Part of a small language model's weights: 7 heads of 64, MLP 768 GeGLU.
Each number is 128 + 32 x the weight over its row's rms, rounded and kept within 0 to 255. Layers, rows and columns count from 0. The size above them is the row's rms in percent of the matrix's.

# layer 3 MLP gate, 768x576, rms 0.128, rows 135-145, columns 480-575
size [100 101 102 104 106  94  98  97  99  96 100]
[[106  90 122 113 132 104  85  62 106 140 197 166 141  74 135 106 108  91 174 114 153  71 108 128 182  77  88 123  91  96 113  87  70 131 130 148 156 102  93  98 110  50 130  87 137 138 144 191 114 133  98  99 108  77 105 107 227 130 128 143  98 106 166 153 114 105 101  65  71  87  81 149 150  96 161  97 127  75  73 129 180 175 162 119 144 172 168 156 117 152 166  89 136  97  85 145]
 [137 124  84 124 142 130  58 155 137  93 140 132  98  93 143 133  71 141  96 116 121 115 138 129 137  75  45  88  80 137 125 169  95 101 183  95 191 146 116 107 130 129 151 101 154 105  66 120 137 135  92  48 127 160 139 111 163 157 128 123 130 100 149 105  95 143 162  49 169 152  98 213 152 124 123 109 192 166  92 128 104 151 112  68  87 146  70 124 142  83 161 101 141 199 174 110]
 [133  75 156 135 184  79 146 142 153 128 127 100 113 155 167 160  65 126  74  66 135 124  94 141 170 119 109 161 119  67 141 121 161 128  91  94 170 113 113  50 113 111 117  87 110 173 141 131 124 169 134  90 106 187 152 170 162 157 115 132 129 157 152 139 127 104  89 108 160 164 111 107 134  95 127 135 103  51 126 142 142 175 102 111 161  78 137 117 137 145  80 124 198 146 138 157]
 [ 99  60 143  91 173 151 167 155 164  77 108 140 182 161 150 103 143 114  93 152 149 168 145 133 132 109 125 157 181 148  93 174 168  99 122 185 109 105 141 145 113 155 133 115 138 125 157 137 110 117 123 129 169 175 158 107 153 111 148 160  90 152 156 111  78 160  92 160 131 126 166 112 173  84 117 139  83 113 149 118  68  79 158 171 129 115 138 131 140 108 183 115 133 109 178 105]
 [160 158 126  81 150  99 108 154  69  96 106 148  90 129  83 168 118 155 167 157  90 105 105 106  82 119 159 112 134 123 173  87 106  91 163 146 109 153 166 110 173 121 144 144  58 141 122 152 152 172  57 182 145 174 103  87 106 110 115 136 108  74  82 108 122 137  92 170 119 140 132 110 149  98 125 137 178 119 137 100 121 118 136  84 137 169 125  88 153 170  72 189 143 123 142 164]
 [139  96 135 170  99 104 159 122  84 157 117 115  64  80 105 101 136 135 165 136 126 135 134 120 156 172 104 127  66  73 121 137  48 106 153 136 100 153 171 135 127  93 139 128 174 116  91  55 167 137 112  93 114 140 129  85  73 129 104 130 108 170  82 143 103 142 120  97 128 157 202 173 173 125 108 152 100 153 117  77 135 181 102 148 109 107 181 151  80 160 154 168 111 158 101 117]
 [ 67 144  80 137 122 110 129  91  93  92 106 120 113 149 174 140 110 161 145 170 145 149 148  84 108 112 149 184 113 184 200 127 110 139 131 132 103 124 202  54 125 124 165 114 134 177 143 118 147 208 108 124  99 121 174 133  55  93 138 107 136 131  55 129 103  89 176 122 166 144  88  91 109 137 124 114 148 152  76 143 101 134 195  99 112 161 177 128 138 113 164 130 161 155 119 212]
 [ 80 129 142 132 145 102 181 134 117 166 140 151 161 123 181 116 124 115  98 164 138 141 100 147 127 146 198 180 136 112 140 114 152 110  85 154 132 151 156 144 169 142 144 127 109 133 135 164 140 122 125 158 119  64 104  54 145  97 112 170 101 115 130 118 110 137 114 139 133 142 112  78 129 157 151 158 131 153 137 149 118 145  94 138 112 163 137 107  86 128 162 115 144  52  89 152]
 [129 118 127 151  24 112  97 134 161 125 171 132 163 177 114 166 129  82 167  86 114 132 136 121  94 123 159 132 149  90 199  76 115 188 125 105 183 200 111 167 147  88  72 123 149 142 121 137 138 120 184 113 143  74 116 133  96 103 123 133  78  81 173  50 132 146  82 130 135 141 127 164 131 153 121 124 205 107 140 156 115 148  80 176 122 120 132  82 131 120 120 163 122 141  97  65]
 [141 130  83 110 128  90 207 130  88 109 162 124 141  84  85 134  82 117 170 115 162 131  72 201  65 140 134  93 101  86 134 137 178 183 137  78 132 152 178 104 151 204 101 150 141 135 154 122 147 147  87 155 161 101 131  59  92 130  85  56 114 138  56  88 143 136 106 138 135 105 119 176 159 110 179 163 108 104 127  79 118 131 141 165 134  88 154 103 134 135 127 126 163  84 162  82]
 [161  94  77 110 139 104 121 132 129 165  92 160 146 174 103 157 108 112  87 161 132  90  88 186 162 125 147 128  96  94 173 115  75 147  65 112  53 131  97 109 107 154  91 146 155 154 148 101 167 110  82  93  61 148  99 113 114 123 132 157 159 151 134 117 120  74 138 116  94 136 101 154 112 145 150  95  95 116 180 117 163 120  30  83 116  99 133 140 122 133 159 115 111 110 124 116]]
# layer 3 MLP up, 768x576, rms 0.132, rows 135-145, columns 480-575
size [101 102 105 105 103 102 105  96 101  99 100]
[[153 182 160 121  97 161 176 138 108 128 162  88 170 126 144 106  84 108 173 188 153 162 107 100  86 136 125  98 114 125 139  97 115 187 145 114 143 180 128 104 124 121 149 172  83 107  30  68 120  72  87  77 154 110 107 109  96 125 142  96 126  99 147 146 169 118 149 105 195 184 160 109 111 138 132 121 138 100 148 102 143 144  71 160  97 128 100 130 103  97 124  90 106  68 187 109]
 [144  98 103 148 144 134 113 148  79 148 135 123 117  94 109  69 133 183  93 211  96  77 175 133 159 130 155 121  96 106  94 145 113 151 142 139 165 171 185 147 164 167 156 110 130 232  87 110  57 157 180  69 116 162 113 117 166 132 136  91 125 138 159 124 132 130 168  66 113 155 123 110 113 154 156 113 192 157 138 125 124 166 114 127 129 176 144 107 172 104 137 136 103 140 126 154]
 [169 113 143 132  88 140 117 131 160 108 147 150  93 145  76 177  92 144  69 129 135 120 178  90  99 185 155  81  96 138 174 149 142 162 114  58  94  72 196 173 122 147 166 151  94 147  83 146 179 175  94 172  84 178 129 144 143  90  90 111 174 123 123  97  62 183 126 155 121 125 163  98  82 119 108 103  80 102 126 180 118 137  74  57  81  92 170  67  95 148 125 134 102 167 120 122]
 [122  90 123 161 126 128 128 105 115  39 122  95 118  88 163 129 135  99  69 127 127 108 132 155  75 162  87  72 183 131  92 133 193 162  94 173 185 106 186 133 122 131 171 159 113 115  91 142 132 106  84 163 168 120  97 123 142 153 115  68 107 122 142 167 113 174  70 149 135  66  80 126 115 170 137 169 155  98 174 182 145 101 124 148 125 133 145 173 176 116 120  94 138 191 161  73]
 [126 150 159  68 102  75 113 128 125 103 142 161  86  92  97 150 138 119 105 142 173 130 136 101 123 138 123  94 148 168 150 137 179 110 138  89 142 154 157 111 122 180 158 110  62  79 136  96 183 153 101 140 116 169 117  38 162 108 144 137  69  79 117 148 167 124 172 161 114 133  99 117 121  94 111 162 110 154 163  99  79 160 100 109 168 117 111 134  94 177 106 123 165 125 135 144]
 [120 130 132 111 167 154 158 170 141 117 109 196 113  80 169  69 181  86 107 130 167 164 135 139 140 126 121 163  99 116  72  73 161 123 145 130 118 192 142 131 145 121 141  74  97 142 156 131 122 127 119  93  84 151  93  97 129 119 132 128  88 153 132 137 146 162 140 107 118 183 160 163 201 118  94 164  88 128  91 120 205 116 145 198 119  88 164  63 138 139 103  57 106 183  87 102]
 [135  85  85  40 168  96 128 134 168  96 134  66 145 155 125 150 138  91 176 105 197 109 189  93 129 104  82 129 114 194 174 148 141  84 182  59 101 158 189 120 167 101 180 197 138 114 125 148 148 133 131 181 169 126 140 134 135 106 157 135 162 182 112 156 161 102 154 172 183 229 134 143  69 117  86 121 149 109  78 143  92 100 125 105 101 123 141 189 158 136  86 150 129 153  99 100]
 [191 147  99 157  98 116 103 171 103 148  96 118 117  82  91 167 160 156 126 120 136 107 111  82 105  83 127 157 111 115 183 112  86 116 143  95 103 124 135  82  53  86  71 156 135 189 207 131  72 137 176 123 172 162 165 169 118 102  99  76 184 107 123  89 133  56 131 191 120 131  98  73 157 119 165  55 113 114 138 171 108  83 169  67 121 130  70 169  94  99 118 141 128 164 130 140]
 [200 111 141 159 133 140 135 138 166 180 153 117  79 156  94 153 119 146 115  96 149 109 105 148  99 112 152 144  81 132  87 130 199 134 168 140 177 111 124  93 154  94 157 134 137 164 128 119  92 141 131 213 161  98 105 180 112  83 127 147 163 113 132 146 130 152  87 195 126 206 103 182 133 120 121 128 145 184 165 171 138  77 143 101 130 111 178 132 127 111 122  79  94 138  99  90]
 [115 126  84 128  96 148 119  89 152 183 139 190 118  78  85 128 117 127 145 124 142 116 108 141  74 100 134  81 116 118 137 130 122 149 132 156 132  54 205 211  94 119 117  98 101 104 108 112 163 157  83 102 118 120 157 114 108 104 163  56 166 134  90  84 115 119 178  84 128 135  68 130 100 121 104 109 101 142 124 139 128 121 137 150 141 107 164 230 102 182  83 129 135 132 119 106]
 [112 125  93  99 123 151 124 138 142 106 149 130 128 125 123 189 141 140  80 151 177 101 122 116  85 109 147 121 106  80 148  83 159  87 113 135 114 103 182 131  87 133 154 150 169 140 122 153 126 151  81 116 145 136 149 116 110 207  98  83 108 138 126 105 105 136 129 183 137 147  92 152 108 116 103 107 207  97 137 115  92 170 118 145  98 115 235 140 109 143 116 164 168 155 130 139]]
# layer 3 MLP down (transposed), 768x576, rms 0.22, rows 135-145, columns 480-575
size [101 102 104 102 105 101 101  98 102 100 101]
[[121  65 134 127  97  25 110 128 175 147 157 137 146 152 137 143  99  98  81 110  71 170 139  82 153 100 138 125 179  79 161 124 190 136 138 137 196 110 119  79 106 140  46  81 114 115 132 120 172 112 144 110 111 131 172 135 124 141  84 126 130  94  97 170 149 156  76 141 120 117 120 163 131 102 126 145 180 110 166 117 158 149  91 138 182 102 110  84 186 165  87 152 110  98  66 120]
 [110 174 135 108  68 105  59  86 137  71 147 130 102  76 141 194 121 106 124  82  81 159 138  95 158  85 146 190 180 134 163 209  25 122 155 130  85 153 159  92 123 153 147 106  90 144  87 182 108 128 148 134 113  59 144 159 141  76 114 111 149 130 121 162 145  96  83 173 106 118  62 108 139 163 143 153 108 135 137 183 100 110 117 127 112 128  67 176 146 166 120  94 162 163  64 124]
 [124 144 101  89  67 151 112  57 134 134 132 120 140 102 141 143 148  83  83 107 173  91 133 126  81 102 154 133  44 141 149 173 152 123 111 136  83 142 122 204 149 137 158  87  98 112 142  96 165 129 128 168 113  77 134 174 112  65 160 141 128 102 178  95 127 132 155 111 120 131 170 101 104 127 110 194 173 114 111 100 141 106 118 143  95 112 127 184  82 142  95 164 172 146 154 134]
 [181  93  92 172 145 149 165 135 157 152 132 109  90 134 105 125 153 168  95 161 194 140 147 107  89 178 134 128 118  94  53 120 113 115  80  82 103 157  92  65  86 141 232 162 196 101  59  91 128 162 135 168  91  71 165 154 108  95  86  54 121 116  89 155 146 125 114  83 104 101 110 136 112 125 131  64  15 110 136 133 115 185 175 149 149 135 139 158 123  66 129  92 135  65  70 132]
 [185  75 139 105 143 132  90 104 112  97 142 173 150  95 153 145  87 137 130 117 169  70 184  98 138 137  80 114 130 112 122 119  90 133 151 146 137 135 128 201  59 133 172  90 107 115 103  98 138 129 148  88 116 171 176 100  76 126 125 128 131 121 104 126 138 132  84  99 141 120 163  93 155 133 132 100  92  93 112 132 122 135 170 108 108 151  62 161 101 161 115 131 154 175  85 153]
 [141 134 161  91 111 110 120 120  92 138 156  85 109  91 142 134 156 156 151 162 199 164 165 107 147 122 102 118 123 161 181 114  95  95 162  96 142 110 131 112 147 105 149 235 105  90 110 143 128 119  99  81 138 130  94 144 137 129 140 108 141 136  81 179 123 133 153  99 113 156 147 117 104 146 100  81  88 149 114  74 156 134  68 136 118 119 145 180 141 117  93  94 167 154  93 166]
 [112 141 139  59 172  94  88 158 142 115 123 121 147 117  53 111 151  82 175 106 142 129 159 113 123 115 120 153 134  95 137 118 186 145  70  92  88 137  73  81 134 153 100  94 126 116 102  63 118 137 143  64  39 113 107 186 165 105  71 137 131 123 112 145 125  90 100 138 194 127 181 177 141 154 136 172 152 158 160 152 181 120 112 115 123 195 109 104 118  95 152 130 109 170 161 132]
 [171 120 124 115 150 101  69 164 154  94 173 127 124  92  92 146 167 148 152  93 147  98 105  68 138 170 132 106 100 161 164 153 169 149 152 140 154 146 104 158 101 129  81 118  77  92  72 165 117 142 102 102 128 102 140 123 141 192 142 147  86  65 137 148 130  96  89 117 150 142 199 185 128  95 102 105  62 158 167 118  93 151 175 104 108 150 138 128 172 130 136  82 100 194 116 136]
 [122 164 133  31 172 126 112 194 149  79 181 151 101 202  96  93 160 125 128 107 118 162 132 111 141 114 133 131 124 100 113 150 129 155  98 143 202 126 118 171 166 112 192 109  68 138 114 130 149 135 135 108 189 125 133 141 101 178 171 125 137 167 107  97 148 147 151  95 181 149 139 155  98 154 164 169 131 111  93 123 103 128  82 148 133 108 101 130 121 203  74 151 143 165 133  98]
 [136 132 115 161 132 118  25 119 149 144 119 121 102 101 160  79 175 202 176 153 161 117  94 156 169 164  87 104 139 126  84 119 121 143  86 147 141  78 108  99 128 158 100 132 103 197 111 171 107 127  75 134 174 144 152 123 157 176 108 130  60 105  70  74 143 100  88  73 138 101 140 136 154 108  86  90 115 120  82 135 114 122 131  96  71 170 104 167 109 146 108 166  89 113  75 104]
 [ 79 120 128  97 122  76 166 193 107 109 122 173 156 104 120  81 153  91 137 141  77 117 121 141 116  90 110 120  99 177 148 119 112 103 126 127  98  80 123 142 124 145 192  81 159 147 160 125 115  44 106 121 108 123 140 159 197 114 155  89 124 112 138 138 104 105 185 101 130 182 139 181 160 119 117 120  65 135 106  98 152  70 122 139 109  77 137 110 176  89 192 120 200 170 142 112]]